Weights of a small GPT-style language model, trained from scratch on English Wikipedia.
Size: width 128, vocabulary 1330, 2.33M parameters.
Architecture: RMSNorm before each block, rotary positions, no biases in attention or MLP, untied embeddings, normalized queries and keys, capped logits.
Each number is 200 + 30 x the weight over the matrix's rms, rounded and kept within 0 to 999. Layers, rows and columns count from 0.

# layer 5 MLP down (transposed), 768x128, rms 0.137, rows 29-135, columns 64-95
199,213,189,212,223,186,150,188,190,211,256,189,171,167,161,213,180,240,172,186,196,190,183,123,207,178,206,270,220,199,196,170
215,180,249,158,234,191,175,183,174,179,175,194,208,121,153,138,125,215,200,211,216,180,202,176,217,175,230,234,195,235,243,221
181,248,149,158,204,175,146,208,211,224,191,186,200,157,185,230,186,183,176,151,180,174,201,214,189,165,223,112,192,224,174,172
243,154,169,215,154,148,171,213,254,176,196,192,216,255,192,210,173,196,189,205,180,192,197,180,231,197,265,225,173,207,175,183
209,221,209,224,135,188,162,184,187,219,172,204,197,179,183,247,196,181,237,204,206,273,221,141,230,201,176,197,211,238,223,147
188,234,248,202,251,211,203,183,196,198,213,170,197,190,184,149,184,225,192,166,192,211,206,234,174,205,173,192,159,206,205,247
220,226,228,192,220,201,284,169,233,170,243,223,211,210,194,136,214,151,192,116,170,201,219,213,233,209,193,221,198,208,200,212
209,205,120,193,214,221,212,185,230,201,206,242,224,188,216,194,185,208,180,209,151,243,235,225,238,219,209,239,160,251,178,184
181,166,182,148,192,191,261,200,178,163,189,194,180,188,216,257,187,212,219,247,219,158,247,196,187,189,199,216,243,216,209,155
182,167,188,205,220,219,142,205,254,195,155,153,219,180,182,230,179,204,133,207,245,225,236,191,227,140,158,192,219,220,189,164
231,182,265,140,231,199,198,217,215,132,161,183,177,226,206,196,212,159,196,249,205,163,173,177,169,181,261,226,167,178,182,195
257,228,185,154,209,192,150,165,185,221,229,218,174,188,238,243,182,262,202,231,233,207,215,167,205,177,203,254,263,203,194,169
235,213,144,212,130,163,200,157,181,255,193,259,213,232,162,197,136,208,180,201,209,224,235,239,202,209,222,141,230,178,202,189
234,202,230,225,200,211,249,170,195,196,290,182,149,249,193,217,156,162,177,176,211,200,166,213,165,185,234,236,158,193,191,226
245,234,227,218,220,230,199,190,205,178,229,176,153,146,161,186,182,241,218,177,262,211,187,193,220,196,173,161,134,150,236,224
258,176,260,200,248,203,200,204,197,218,253,192,191,222,177,227,235,194,230,247,218,203,186,222,245,186,262,223,211,227,224,169
139,225,187,201,223,187,235,204,203,209,204,216,212,197,188,222,201,219,201,182,185,213,189,173,177,170,217,211,230,230,158,227
231,204,228,201,150,213,241,223,191,180,197,247,158,209,208,205,208,133,182,159,233,248,265,261,151,171,174,187,194,154,173,206
180,199,252,170,134,216,193,206,182,271,225,173,190,239,174,209,212,193,212,189,194,189,256,209,216,227,201,237,205,212,188,208
209,249,181,272,192,144,177,262,200,225,168,225,209,239,193,203,216,188,181,267,135,199,180,228,245,209,236,160,215,233,197,215
194,177,192,231,200,229,143,143,231,202,170,181,257,203,203,235,211,162,205,220,180,251,201,198,110,232,192,121,164,170,199,205
197,220,153,160,108,174,195,215,213,155,235,198,238,215,201,218,226,179,141,198,209,201,180,200,187,229,194,167,218,169,203,196
207,244,187,187,316,193,200,182,201,210,242,265,209,217,151,158,198,144,217,257,232,167,230,219,196,225,233,210,249,166,183,226
194,183,228,218,239,204,214,188,219,216,220,246,206,215,188,230,225,167,133,169,167,244,183,199,201,243,260,223,236,185,148,165
207,220,195,186,205,169,217,202,204,204,166,168,168,216,139,217,205,212,235,215,194,213,194,158,204,184,192,199,236,219,143,262
199,168,227,126,232,208,205,274,241,198,156,197,239,214,233,182,235,159,248,220,210,188,193,251,197,207,126,212,238,185,196,179
160,202,240,235,204,252,197,191,182,181,244,181,196,230,182,203,224,197,203,200,144,224,176,176,239,202,174,227,178,173,152,166
181,130,189,143,231,203,172,150,196,174,217,155,234,199,176,192,140,270,221,260,212,207,209,211,202,180,172,118,196,236,152,193
213,243,210,174,175,212,173,199,203,175,225,232,178,215,194,234,178,199,234,227,224,154,245,242,154,230,155,220,187,209,205,196
149,222,141,237,243,142,150,235,157,202,190,205,219,132,260,203,219,196,175,256,185,175,207,249,201,209,187,155,215,172,237,193
199,202,250,202,255,163,181,213,229,193,205,198,161,133,176,193,206,173,207,213,185,227,197,160,205,218,188,215,195,212,218,209
232,170,207,202,263,230,225,158,165,182,228,197,219,195,219,163,253,235,233,238,201,212,150,257,176,256,233,195,196,189,237,135
210,215,207,188,223,196,236,164,206,225,208,195,179,192,262,202,171,215,211,155,173,235,212,227,172,144,252,161,217,201,224,180
176,194,181,227,201,157,219,199,182,206,185,181,192,215,208,200,187,190,207,198,283,190,204,229,161,229,204,159,191,194,203,231
220,221,196,135,244,248,222,204,236,180,177,149,216,170,156,212,172,206,212,238,185,208,179,196,192,182,236,268,208,162,217,218
213,241,191,233,160,159,222,112,195,205,245,157,171,204,198,232,229,186,178,206,175,197,191,271,242,194,153,194,195,197,180,192
205,181,192,155,187,185,172,180,203,180,233,187,202,180,199,201,208,256,239,182,257,243,247,240,182,172,198,178,187,180,221,229
175,213,161,168,153,239,245,195,198,225,189,203,197,202,265,242,215,225,156,165,163,165,170,193,177,200,221,199,256,227,199,226
204,226,209,189,221,233,168,238,169,205,249,185,135,172,165,259,227,250,216,226,244,241,152,166,197,199,166,176,200,161,209,210
177,202,207,108,247,239,201,218,203,214,163,204,132,204,208,190,169,201,214,197,186,216,213,210,205,160,178,222,151,214,226,214
167,207,210,240,189,159,197,222,198,219,141,196,177,197,209,176,190,230,157,159,188,199,218,163,188,192,194,258,241,161,203,233
224,214,146,215,228,228,126,205,178,188,179,182,169,187,209,211,199,149,197,187,169,212,220,190,175,231,155,218,242,247,219,225
227,196,188,221,245,204,225,209,132,172,169,248,182,228,168,227,195,176,223,233,180,198,202,189,180,170,244,225,183,250,194,213
180,270,220,206,180,229,226,226,156,135,223,231,182,182,211,222,185,231,217,231,224,205,204,229,177,184,173,182,204,170,234,170
190,213,181,203,229,240,204,203,207,201,194,202,210,200,206,197,261,205,150,202,194,253,204,151,233,234,229,141,226,207,183,131
197,178,230,195,178,223,211,201,231,212,181,214,213,214,217,223,211,204,179,254,255,224,248,214,215,244,232,212,170,187,233,153
214,245,208,198,160,183,210,181,228,220,205,187,232,233,187,225,157,173,219,219,262,173,183,139,186,203,193,194,235,208,204,247
232,180,204,183,203,177,191,162,181,224,218,180,199,184,198,180,181,144,175,185,186,250,220,226,128,216,175,131,195,199,198,199
231,209,187,209,260,237,140,196,203,158,235,240,223,219,223,165,173,179,225,194,230,161,187,160,216,189,153,173,224,204,226,173
174,214,200,217,141,185,216,227,152,206,156,216,194,203,182,191,208,227,148,248,168,218,148,165,210,219,238,214,212,177,185,128
223,202,234,251,218,243,260,155,230,217,174,188,209,191,229,240,221,209,195,221,200,178,231,167,201,219,183,217,177,222,154,161
166,237,248,275,219,244,204,136,199,204,163,203,200,186,257,203,173,177,232,225,213,240,143,211,166,180,192,206,208,192,250,201
195,202,190,207,213,238,225,238,187,163,224,226,206,212,197,211,201,216,277,166,215,188,154,215,204,197,207,233,214,206,209,235
182,206,219,175,221,177,154,224,219,214,166,217,161,225,158,204,226,205,155,216,211,244,167,162,232,187,192,218,215,243,135,150
175,186,230,155,157,139,215,157,228,173,195,171,193,199,136,214,195,245,212,170,139,233,206,176,168,210,221,223,201,205,185,190
181,175,161,179,215,242,231,175,227,161,183,149,175,190,216,149,150,231,211,217,126,196,211,267,209,129,197,250,216,266,192,144
242,144,126,149,169,240,257,216,205,260,176,209,218,226,144,238,171,228,208,245,139,236,215,172,177,256,181,184,227,225,166,240
203,174,218,201,171,185,230,165,190,195,236,165,237,193,290,172,124,252,153,196,175,162,271,183,142,208,167,202,211,234,229,199
194,195,220,190,213,201,200,198,266,211,174,231,219,161,275,187,153,185,201,209,193,229,179,208,176,153,236,174,210,185,144,169
157,181,255,220,184,184,174,231,220,160,245,166,137,228,192,248,214,185,237,224,225,245,181,223,269,202,209,159,198,166,179,221
182,147,219,247,195,148,204,123,171,242,255,188,195,221,185,231,136,160,252,176,221,190,213,215,234,192,171,186,209,164,167,243
234,189,226,221,207,250,212,189,172,209,189,160,206,228,170,215,226,185,216,199,173,227,227,250,187,196,197,172,206,168,238,252
174,103,205,232,233,226,195,214,178,224,249,235,190,177,192,172,184,197,216,144,106,210,260,267,193,204,198,217,219,188,161,245
265,198,206,192,169,225,172,150,203,200,172,198,202,220,201,203,267,211,201,201,205,154,188,225,199,187,226,201,173,190,238,241
134,220,194,219,184,184,187,229,175,225,217,210,281,175,267,232,205,269,212,177,189,223,225,199,255,247,194,175,197,202,243,250
217,214,251,181,218,191,227,194,160,162,204,275,158,166,202,166,197,249,185,220,166,187,204,147,159,191,201,200,212,203,187,164
203,216,174,189,169,221,159,212,172,235,204,208,186,229,169,234,220,221,237,218,162,199,217,185,207,218,184,191,169,180,194,240
163,265,199,214,208,141,199,161,199,176,190,228,256,223,248,177,238,202,196,201,185,222,217,173,208,186,180,182,145,190,166,203
228,185,208,195,222,211,217,190,133,159,173,168,203,188,205,212,174,201,203,171,235,210,189,197,196,246,166,186,223,206,170,178
178,196,154,213,203,151,161,197,213,141,177,183,164,210,212,172,203,226,118,188,196,162,224,187,217,173,216,183,203,224,204,192
193,175,204,187,249,205,131,215,181,235,200,193,186,234,252,204,236,193,172,207,184,258,176,179,177,178,190,204,179,217,227,233
247,204,267,204,187,210,258,164,197,192,180,139,207,243,194,216,189,193,162,201,254,176,246,191,202,208,180,159,189,191,213,186
224,218,199,152,191,194,195,215,214,210,202,244,201,200,237,173,215,213,196,237,200,198,188,228,200,247,210,211,192,230,224,192
163,160,216,191,239,253,220,193,193,145,254,218,202,187,241,157,168,198,178,174,250,209,194,187,204,219,180,220,154,164,184,215
201,225,173,206,183,202,224,229,253,197,238,196,177,227,186,121,181,183,223,180,198,191,253,195,150,201,186,224,179,214,190,217
218,252,215,229,218,193,183,139,217,207,178,229,187,223,208,176,196,161,185,161,152,244,222,169,203,160,245,181,176,220,210,148
192,203,194,160,197,218,194,162,189,202,177,197,174,221,194,215,239,208,166,163,229,199,217,236,190,221,205,223,220,198,143,184
183,209,219,178,252,184,195,232,180,191,204,188,179,163,146,182,161,220,171,187,140,199,185,227,176,194,206,164,243,219,165,226
219,221,116,174,219,201,202,141,176,200,211,210,202,103,144,234,204,163,206,195,240,227,177,197,173,195,197,176,207,233,202,230
194,258,190,188,185,224,208,163,231,205,195,179,193,216,174,176,211,162,187,178,175,196,196,171,223,213,224,192,132,166,169,210
183,213,152,148,182,225,162,201,179,217,223,209,187,251,161,118,192,180,207,215,177,207,235,213,209,232,189,165,162,237,139,175
208,221,223,235,198,220,171,268,218,188,181,210,200,175,248,190,194,207,181,184,208,145,173,206,158,207,188,195,227,235,242,166
178,179,242,188,174,202,218,187,197,226,211,192,217,256,230,208,134,208,201,187,181,203,237,214,228,199,205,191,211,221,214,281
207,150,150,236,163,239,238,207,143,186,231,235,182,183,213,223,128,210,184,233,192,232,244,204,202,195,198,212,187,254,180,205
181,195,170,182,235,222,240,191,183,214,190,229,205,178,258,256,203,220,197,214,250,182,194,237,230,168,149,187,182,224,238,255
185,199,260,208,161,203,269,189,238,228,167,191,212,232,179,202,160,223,212,186,140,138,169,225,162,211,232,231,195,151,196,189
172,227,189,176,173,256,192,184,177,196,236,191,167,190,207,200,243,250,184,270,241,180,182,227,194,211,161,208,224,238,159,179
194,186,173,118,194,189,177,196,135,219,167,232,228,242,186,198,190,169,183,199,150,212,191,232,173,225,238,231,220,237,160,170
203,191,210,178,242,216,136,166,120,140,196,241,181,140,190,189,219,207,182,230,251,187,238,182,155,181,169,217,180,182,217,190
179,168,195,160,195,164,178,197,138,253,162,223,120,171,198,202,129,190,202,210,169,183,190,226,244,163,167,167,138,139,191,213
176,223,180,254,140,139,231,202,182,268,216,160,187,172,139,138,144,226,157,213,209,196,201,242,190,197,191,213,219,170,218,200
218,185,173,202,202,185,167,161,207,195,163,225,172,225,165,213,207,192,202,234,210,167,223,204,259,193,233,206,189,186,218,189
158,211,254,185,233,196,188,180,185,197,202,189,139,184,163,226,203,147,216,158,190,191,212,187,201,249,190,205,191,193,158,187
157,206,187,205,154,215,176,204,194,215,214,147,215,192,184,193,219,222,189,208,252,193,229,190,231,210,177,207,200,167,170,192
148,196,221,214,215,184,204,181,148,164,225,183,250,250,212,210,268,225,253,215,176,160,182,189,244,198,218,233,224,175,190,148
243,216,221,176,247,223,165,218,186,210,247,197,187,263,147,225,160,201,205,185,180,208,238,219,205,245,189,163,172,240,182,186
216,195,172,192,233,223,194,224,225,208,172,202,227,194,202,210,217,173,246,213,224,206,208,268,203,227,133,193,216,210,200,175
186,160,226,212,231,181,206,216,192,171,254,191,173,151,171,181,203,211,174,191,216,249,192,229,198,206,215,217,182,136,184,228
211,215,182,187,161,222,233,210,190,220,166,202,187,206,229,182,203,168,193,201,231,196,221,186,176,189,201,254,150,181,241,202
169,209,202,199,202,254,190,191,219,177,203,187,268,173,229,157,190,181,253,221,155,189,194,187,214,185,190,137,217,172,155,207
184,195,157,171,188,220,203,231,147,225,170,174,184,141,201,194,246,193,197,183,250,139,168,194,198,177,199,208,218,173,199,200
230,182,183,213,205,198,276,189,190,190,196,228,206,209,199,179,206,181,196,180,219,190,214,200,216,158,166,204,161,160,190,234
230,207,218,222,191,132,156,191,197,192,226,171,219,155,189,208,208,209,196,204,218,257,223,214,169,226,187,175,228,241,229,142
200,215,241,231,165,181,166,232,238,193,187,240,169,221,165,168,220,216,175,163,210,191,198,186,172,189,280,225,255,169,166,176
255,225,196,189,223,171,169,201,202,202,160,226,195,199,206,216,182,221,169,198,198,165,205,167,224,158,213,205,219,181,236,198
195,184,187,225,192,217,174,237,200,198,278,221,183,163,224,178,219,238,212,145,167,126,209,237,175,187,178,223,190,232,167,211
201,222,220,218,218,164,241,228,169,181,194,194,186,189,164,201,185,232,202,171,217,195,200,176,229,225,204,191,191,181,213,205
# layer 5 MLP up, 768x128, rms 0.141, rows 30-136, columns 64-95
191,201,165,210,211,247,167,199,230,159,194,186,224,233,150,156,236,261,196,160,190,133,164,200,239,230,200,193,183,198,170,238
243,234,184,210,234,194,187,200,260,188,157,185,215,185,188,178,170,160,155,239,197,133,244,188,217,200,197,191,197,201,181,188
213,171,180,175,186,233,202,129,196,283,201,208,194,241,204,195,244,224,196,181,203,187,219,196,226,224,191,197,168,187,176,169
201,218,266,195,169,206,270,213,226,163,207,213,168,212,223,183,182,135,259,177,201,179,191,249,141,175,263,167,165,239,161,218
189,186,192,226,221,177,185,217,233,177,179,180,161,186,205,187,161,143,234,161,199,187,229,181,194,186,129,173,190,250,217,212
202,216,166,158,175,226,138,200,193,192,240,181,188,201,179,275,242,178,214,189,216,278,197,205,213,223,126,186,130,168,196,235
224,213,210,198,208,213,251,217,229,199,210,172,167,198,234,200,229,179,189,258,197,221,202,237,223,218,155,154,189,198,160,243
194,178,210,231,169,226,193,216,188,200,178,182,229,241,197,240,146,210,219,250,178,229,255,232,241,226,232,205,235,201,191,207
227,203,183,196,175,240,212,201,174,185,157,239,213,195,183,189,170,172,204,225,218,129,201,189,278,234,171,171,266,208,149,180
134,133,176,171,173,196,250,217,234,213,244,185,205,200,198,207,246,194,172,170,260,203,224,201,185,175,207,235,165,189,165,200
213,185,153,216,138,180,159,214,171,117,206,190,179,223,181,207,214,173,225,181,219,191,262,195,168,208,207,250,173,161,227,207
254,259,128,237,209,230,222,239,258,175,204,175,197,207,178,204,218,220,209,196,233,256,191,220,225,205,211,272,142,174,154,198
199,225,202,241,203,221,169,199,210,181,173,195,197,240,227,220,198,116,241,204,173,246,193,249,178,167,209,213,194,143,246,175
217,183,190,182,184,274,172,195,261,198,222,188,212,184,190,206,213,214,288,199,210,224,180,157,241,191,230,210,222,201,222,189
118,158,177,187,199,200,221,210,210,161,176,204,199,184,207,162,245,204,187,255,195,197,217,202,244,184,170,240,252,213,184,184
190,205,208,203,183,209,226,206,183,199,217,177,218,150,205,157,204,211,169,181,160,215,208,177,193,213,188,171,185,198,212,190
208,215,245,211,263,218,171,200,267,206,171,197,158,206,225,219,159,171,252,220,172,180,155,287,205,236,171,234,221,173,231,242
280,232,151,132,180,227,154,215,163,216,195,194,227,206,185,228,154,236,218,172,181,183,216,233,231,197,178,150,206,137,233,136
247,178,154,303,192,140,186,213,191,168,195,225,222,191,219,199,275,266,177,231,133,215,176,247,289,207,199,188,274,229,204,231
143,224,183,160,193,223,176,188,204,210,216,188,214,229,235,191,169,226,181,209,177,241,234,250,292,199,225,233,204,156,234,179
206,155,256,196,229,247,284,237,245,193,191,186,257,226,189,220,209,208,210,185,251,198,211,224,189,221,242,195,243,243,213,170
267,265,140,242,199,190,201,237,200,274,233,174,211,247,225,217,239,256,192,189,219,218,190,198,210,188,192,227,242,227,173,172
249,184,130,169,190,214,158,245,195,237,172,177,179,209,221,152,200,192,217,175,177,144,237,201,133,195,219,218,187,222,181,196
206,160,221,217,190,274,202,203,113,233,196,213,158,196,209,226,179,186,194,179,190,209,191,221,200,198,204,203,195,199,227,195
225,199,231,225,185,256,216,194,118,230,239,209,241,180,196,219,169,131,219,190,246,214,175,233,260,193,246,236,167,198,242,212
150,208,228,217,177,227,239,196,235,175,212,233,161,205,159,206,238,192,226,222,162,228,107,249,215,195,235,231,233,196,258,165
211,200,187,186,248,227,177,247,159,150,191,151,183,208,216,189,233,232,228,199,208,237,251,144,229,224,208,248,237,179,257,224
245,252,205,163,140,195,170,226,199,173,187,151,207,206,183,209,191,225,199,163,262,186,228,230,204,238,187,201,210,164,240,196
236,223,199,198,233,198,160,177,223,181,161,188,250,188,216,228,230,258,201,203,204,187,210,261,235,202,153,205,206,176,114,190
191,227,202,183,226,210,185,160,169,246,188,206,173,243,224,184,221,168,154,129,176,206,194,216,163,187,165,155,193,210,183,206
197,238,173,224,198,198,191,158,219,198,213,215,186,247,199,217,202,224,207,222,140,214,201,172,214,192,229,234,144,199,179,171
185,148,173,191,116,240,183,233,195,225,191,241,147,208,200,206,236,239,202,201,241,194,195,204,187,185,174,143,226,177,228,214
168,176,189,203,235,172,224,203,173,198,202,236,226,187,206,245,240,253,143,206,157,196,181,246,196,248,217,166,203,210,196,152
253,207,185,172,213,217,149,216,257,186,153,196,253,219,194,180,161,199,215,206,162,203,187,227,171,210,255,200,214,231,234,204
215,190,191,198,225,210,200,204,189,172,173,162,223,206,157,288,232,215,218,183,202,214,253,175,204,213,279,217,244,293,188,207
147,200,187,223,176,231,180,191,206,226,221,181,188,215,143,150,253,197,145,206,238,233,158,193,170,200,190,253,231,239,207,146
192,200,177,211,228,168,213,230,219,194,187,216,155,169,214,184,178,240,206,191,200,170,189,215,242,219,170,218,209,216,228,184
149,182,132,210,205,213,210,174,186,182,189,163,236,251,209,199,202,225,242,211,207,200,225,185,223,287,215,227,225,204,175,203
197,173,201,208,218,173,208,167,217,222,221,173,230,197,180,184,188,212,262,153,199,184,152,204,208,229,155,226,227,145,228,239
215,239,196,179,187,194,217,202,261,240,197,224,150,216,187,252,195,218,208,207,237,204,223,264,217,203,189,241,146,183,223,197
233,248,145,187,190,198,175,176,191,145,205,190,182,208,146,194,232,203,158,155,200,256,200,201,211,170,167,200,198,184,201,242
206,182,214,178,118,172,211,214,176,211,176,146,154,174,202,214,185,205,175,196,257,173,171,200,173,185,206,248,228,219,165,139
193,175,219,209,204,229,209,170,247,176,187,194,241,232,222,196,181,250,163,191,188,221,178,198,201,222,182,204,220,197,214,240
227,200,207,173,197,163,261,162,202,170,224,190,247,208,198,165,198,193,190,143,186,184,204,261,220,190,135,229,240,214,185,234
192,239,182,262,214,241,178,201,163,195,195,200,257,179,261,205,165,246,218,185,207,225,197,213,306,189,254,235,220,165,223,226
221,205,202,175,226,188,209,184,255,171,248,259,181,208,248,166,252,192,211,175,189,239,171,296,191,170,206,194,243,163,146,181
219,223,144,214,190,229,208,205,184,221,264,157,170,221,213,205,217,167,196,214,182,215,156,240,160,216,235,214,225,196,229,213
194,187,215,259,171,226,218,237,218,252,244,200,173,179,215,195,181,197,175,273,161,222,223,161,194,219,204,262,183,168,173,196
184,159,209,222,139,210,240,206,189,212,204,176,197,227,218,251,217,221,205,232,176,252,257,161,195,256,186,187,200,211,188,172
167,196,164,161,211,157,196,203,152,204,191,160,214,151,225,214,161,214,216,226,194,240,193,220,258,221,157,231,192,163,199,143
187,181,208,249,171,224,212,221,195,186,233,139,309,256,219,188,160,185,186,223,160,203,217,241,220,203,207,218,202,158,271,179
247,214,228,216,168,204,175,202,177,167,222,170,212,236,194,145,189,150,208,178,246,190,233,190,206,190,204,200,213,244,175,149
216,240,191,228,201,186,231,216,211,213,228,223,208,157,217,126,228,197,206,162,183,174,197,206,208,177,167,206,182,182,177,184
182,207,231,179,250,223,152,210,169,208,202,164,207,197,242,200,165,141,241,283,223,192,222,189,214,245,211,182,231,173,215,176
206,180,213,190,210,251,215,226,238,200,212,248,201,131,243,206,190,210,173,159,245,185,228,226,196,186,178,262,263,247,153,193
212,240,213,212,210,219,166,195,267,214,168,147,200,218,144,204,187,166,174,227,152,185,249,240,231,200,162,132,194,178,186,180
210,195,160,216,244,241,275,198,222,192,236,182,198,204,261,189,201,151,198,158,188,203,196,223,143,158,165,297,188,169,173,212
208,241,196,172,184,218,195,202,252,197,244,185,227,232,228,223,165,165,198,157,240,206,161,206,243,211,185,257,219,231,222,230
270,168,185,203,206,217,191,220,163,239,178,166,248,168,173,169,218,173,190,184,195,224,183,199,203,164,182,207,237,203,224,183
218,164,234,193,191,207,243,158,234,173,241,203,181,204,229,181,209,220,241,220,219,205,178,237,196,188,189,235,251,205,194,180
148,225,194,185,184,237,250,177,173,159,203,188,238,194,196,226,214,211,210,195,174,191,205,173,198,185,236,236,197,217,230,187
247,214,182,180,180,160,148,184,160,189,207,202,177,157,191,243,220,212,184,203,212,193,190,241,243,220,192,159,231,179,212,186
150,201,175,169,276,188,226,171,252,169,229,187,185,182,219,159,218,227,241,195,253,188,193,193,237,163,146,214,241,211,197,146
177,224,255,217,201,239,193,257,227,229,222,180,155,157,241,251,192,230,236,156,170,202,203,230,243,192,217,210,181,152,223,200
191,217,178,197,159,168,237,188,139,208,142,158,148,218,193,199,178,177,243,229,203,242,153,241,253,159,201,182,190,154,215,182
173,243,220,182,201,240,263,191,203,176,189,148,165,186,194,156,180,230,170,189,185,211,179,203,246,196,213,190,189,186,192,186
161,183,183,181,207,173,182,203,175,226,168,165,186,227,190,164,193,215,189,211,221,171,223,204,208,229,240,214,154,209,208,248
204,203,234,249,231,214,234,184,222,258,163,216,192,216,223,149,151,213,239,230,274,184,197,164,257,153,166,224,227,157,185,212
208,238,202,179,206,165,230,182,201,188,193,184,261,145,241,195,225,220,232,195,227,235,171,205,172,181,201,242,181,157,174,158
163,148,188,196,233,210,230,175,202,147,261,175,221,163,186,157,220,172,215,206,260,224,234,211,229,181,201,243,146,193,179,162
144,196,189,153,194,223,280,192,215,210,169,227,200,236,177,212,139,194,180,244,232,204,209,271,221,212,145,188,217,198,215,167
193,218,192,182,186,155,215,206,192,171,180,173,230,206,201,211,205,220,172,182,195,164,214,240,197,187,192,189,188,208,170,219
210,216,152,188,162,197,212,212,175,213,205,210,201,222,185,178,208,204,261,224,189,222,202,229,149,233,215,210,214,216,246,189
166,174,147,136,208,269,222,194,249,185,208,233,229,248,209,244,206,193,195,220,185,237,211,232,163,161,213,231,179,194,200,180
176,190,171,195,169,221,178,219,255,223,166,171,201,134,207,207,249,176,204,220,215,165,186,209,230,211,174,208,189,156,276,193
231,212,234,211,208,224,208,248,229,225,220,182,179,212,189,205,241,264,177,205,186,250,245,146,214,193,252,168,222,220,227,174
279,178,272,193,192,231,151,190,263,156,222,212,273,245,260,199,300,159,173,195,225,196,238,186,242,137,260,213,192,196,207,135
165,222,208,230,174,196,253,217,217,169,214,202,185,170,175,216,219,166,166,173,192,235,169,218,236,212,201,226,270,207,233,162
213,192,177,220,215,263,207,171,206,153,178,199,228,199,203,199,203,216,147,192,214,240,235,142,233,216,203,213,211,153,169,140
205,223,188,176,208,191,187,237,207,186,190,178,205,204,220,144,176,220,203,210,210,248,236,252,185,209,216,192,161,176,192,213
256,202,187,173,201,285,185,195,212,204,190,154,192,152,233,246,199,189,262,246,209,202,172,237,180,148,197,188,214,209,155,168
114,189,185,180,181,245,157,241,194,165,198,143,207,202,190,197,142,166,241,153,191,265,187,178,206,192,178,227,214,179,173,163
218,231,190,200,195,204,186,191,267,151,179,153,228,230,204,177,204,174,206,150,213,241,202,199,216,211,152,165,215,195,223,193
229,204,153,161,209,193,217,213,202,187,177,200,270,211,203,228,219,226,209,179,128,188,207,233,206,193,211,257,160,156,148,217
157,208,227,178,255,230,239,205,123,197,183,173,154,226,224,215,269,223,251,188,191,191,246,241,197,173,234,231,230,223,234,194
236,197,185,148,225,181,161,188,187,164,224,191,205,247,224,147,191,205,174,143,175,264,202,201,203,210,178,162,217,193,208,199
224,183,215,204,219,207,204,190,193,177,184,241,155,209,172,171,192,204,210,182,269,205,134,223,212,175,203,185,190,246,188,155
222,175,181,219,219,216,250,226,225,166,162,195,265,179,189,186,169,230,207,175,180,260,275,230,236,193,244,181,174,210,167,192
180,232,239,267,178,177,232,187,126,178,165,212,216,217,207,201,254,194,208,263,210,175,191,203,232,239,203,179,160,247,163,169
161,211,208,203,217,186,227,212,225,259,208,211,223,190,224,203,229,212,225,227,231,262,218,196,177,231,210,195,244,238,249,201
245,199,232,232,208,178,253,217,168,199,197,196,200,180,261,226,200,236,205,234,170,203,240,187,218,226,187,233,210,187,162,146
211,151,241,230,205,191,197,195,180,177,201,181,234,229,218,212,226,226,202,185,253,181,204,265,250,252,242,243,146,143,230,211
205,202,204,164,217,236,192,206,230,216,169,151,156,167,172,170,217,220,199,232,197,178,164,236,178,216,196,203,198,205,205,222
168,160,156,246,262,232,234,217,238,174,170,168,168,192,175,127,239,193,200,193,197,166,221,212,188,207,213,216,205,168,155,193
231,213,239,255,99,252,175,227,191,198,230,253,184,193,268,227,186,160,209,185,234,197,217,268,167,176,166,216,204,203,214,148
180,210,198,166,167,199,187,193,219,196,230,231,219,194,191,187,174,211,183,246,182,152,186,201,194,206,190,191,195,198,219,200
198,185,223,187,228,219,203,234,205,213,215,201,199,217,225,162,193,149,236,226,256,202,221,221,237,193,214,239,226,193,158,225
194,214,213,187,143,182,234,172,229,179,183,151,219,208,233,148,179,237,179,163,144,173,201,241,211,246,171,177,240,206,175,177
176,232,162,264,151,209,221,200,193,216,203,204,209,296,228,184,179,208,192,216,180,189,245,200,193,221,183,235,227,175,202,147
207,214,214,189,225,223,237,179,151,186,203,263,179,215,164,218,209,219,180,190,231,198,240,158,201,224,186,187,271,222,238,131
163,190,236,244,191,245,233,229,205,178,202,201,237,193,213,223,221,182,208,210,205,161,198,176,232,225,293,201,200,220,186,200
201,183,187,216,194,212,179,180,152,174,219,189,207,181,197,206,187,241,240,259,190,208,158,219,201,224,241,183,201,180,218,201
237,141,190,155,188,228,212,167,154,217,197,203,184,178,170,209,222,238,168,252,191,166,260,244,162,223,206,214,148,175,168,153
150,209,226,204,178,217,215,183,186,204,154,150,144,195,164,237,175,145,208,221,209,206,257,191,209,228,234,182,254,186,293,211
209,173,186,202,192,229,198,201,170,201,185,207,191,157,176,227,237,209,250,193,171,257,260,215,167,198,180,205,226,175,227,240
203,219,237,208,207,150,186,183,215,200,237,234,225,216,203,221,243,202,219,216,165,217,217,222,210,176,192,144,206,216,165,204
234,170,186,164,240,191,204,244,242,246,206,199,177,218,229,186,230,244,202,179,175,145,187,246,197,199,266,225,155,189,208,231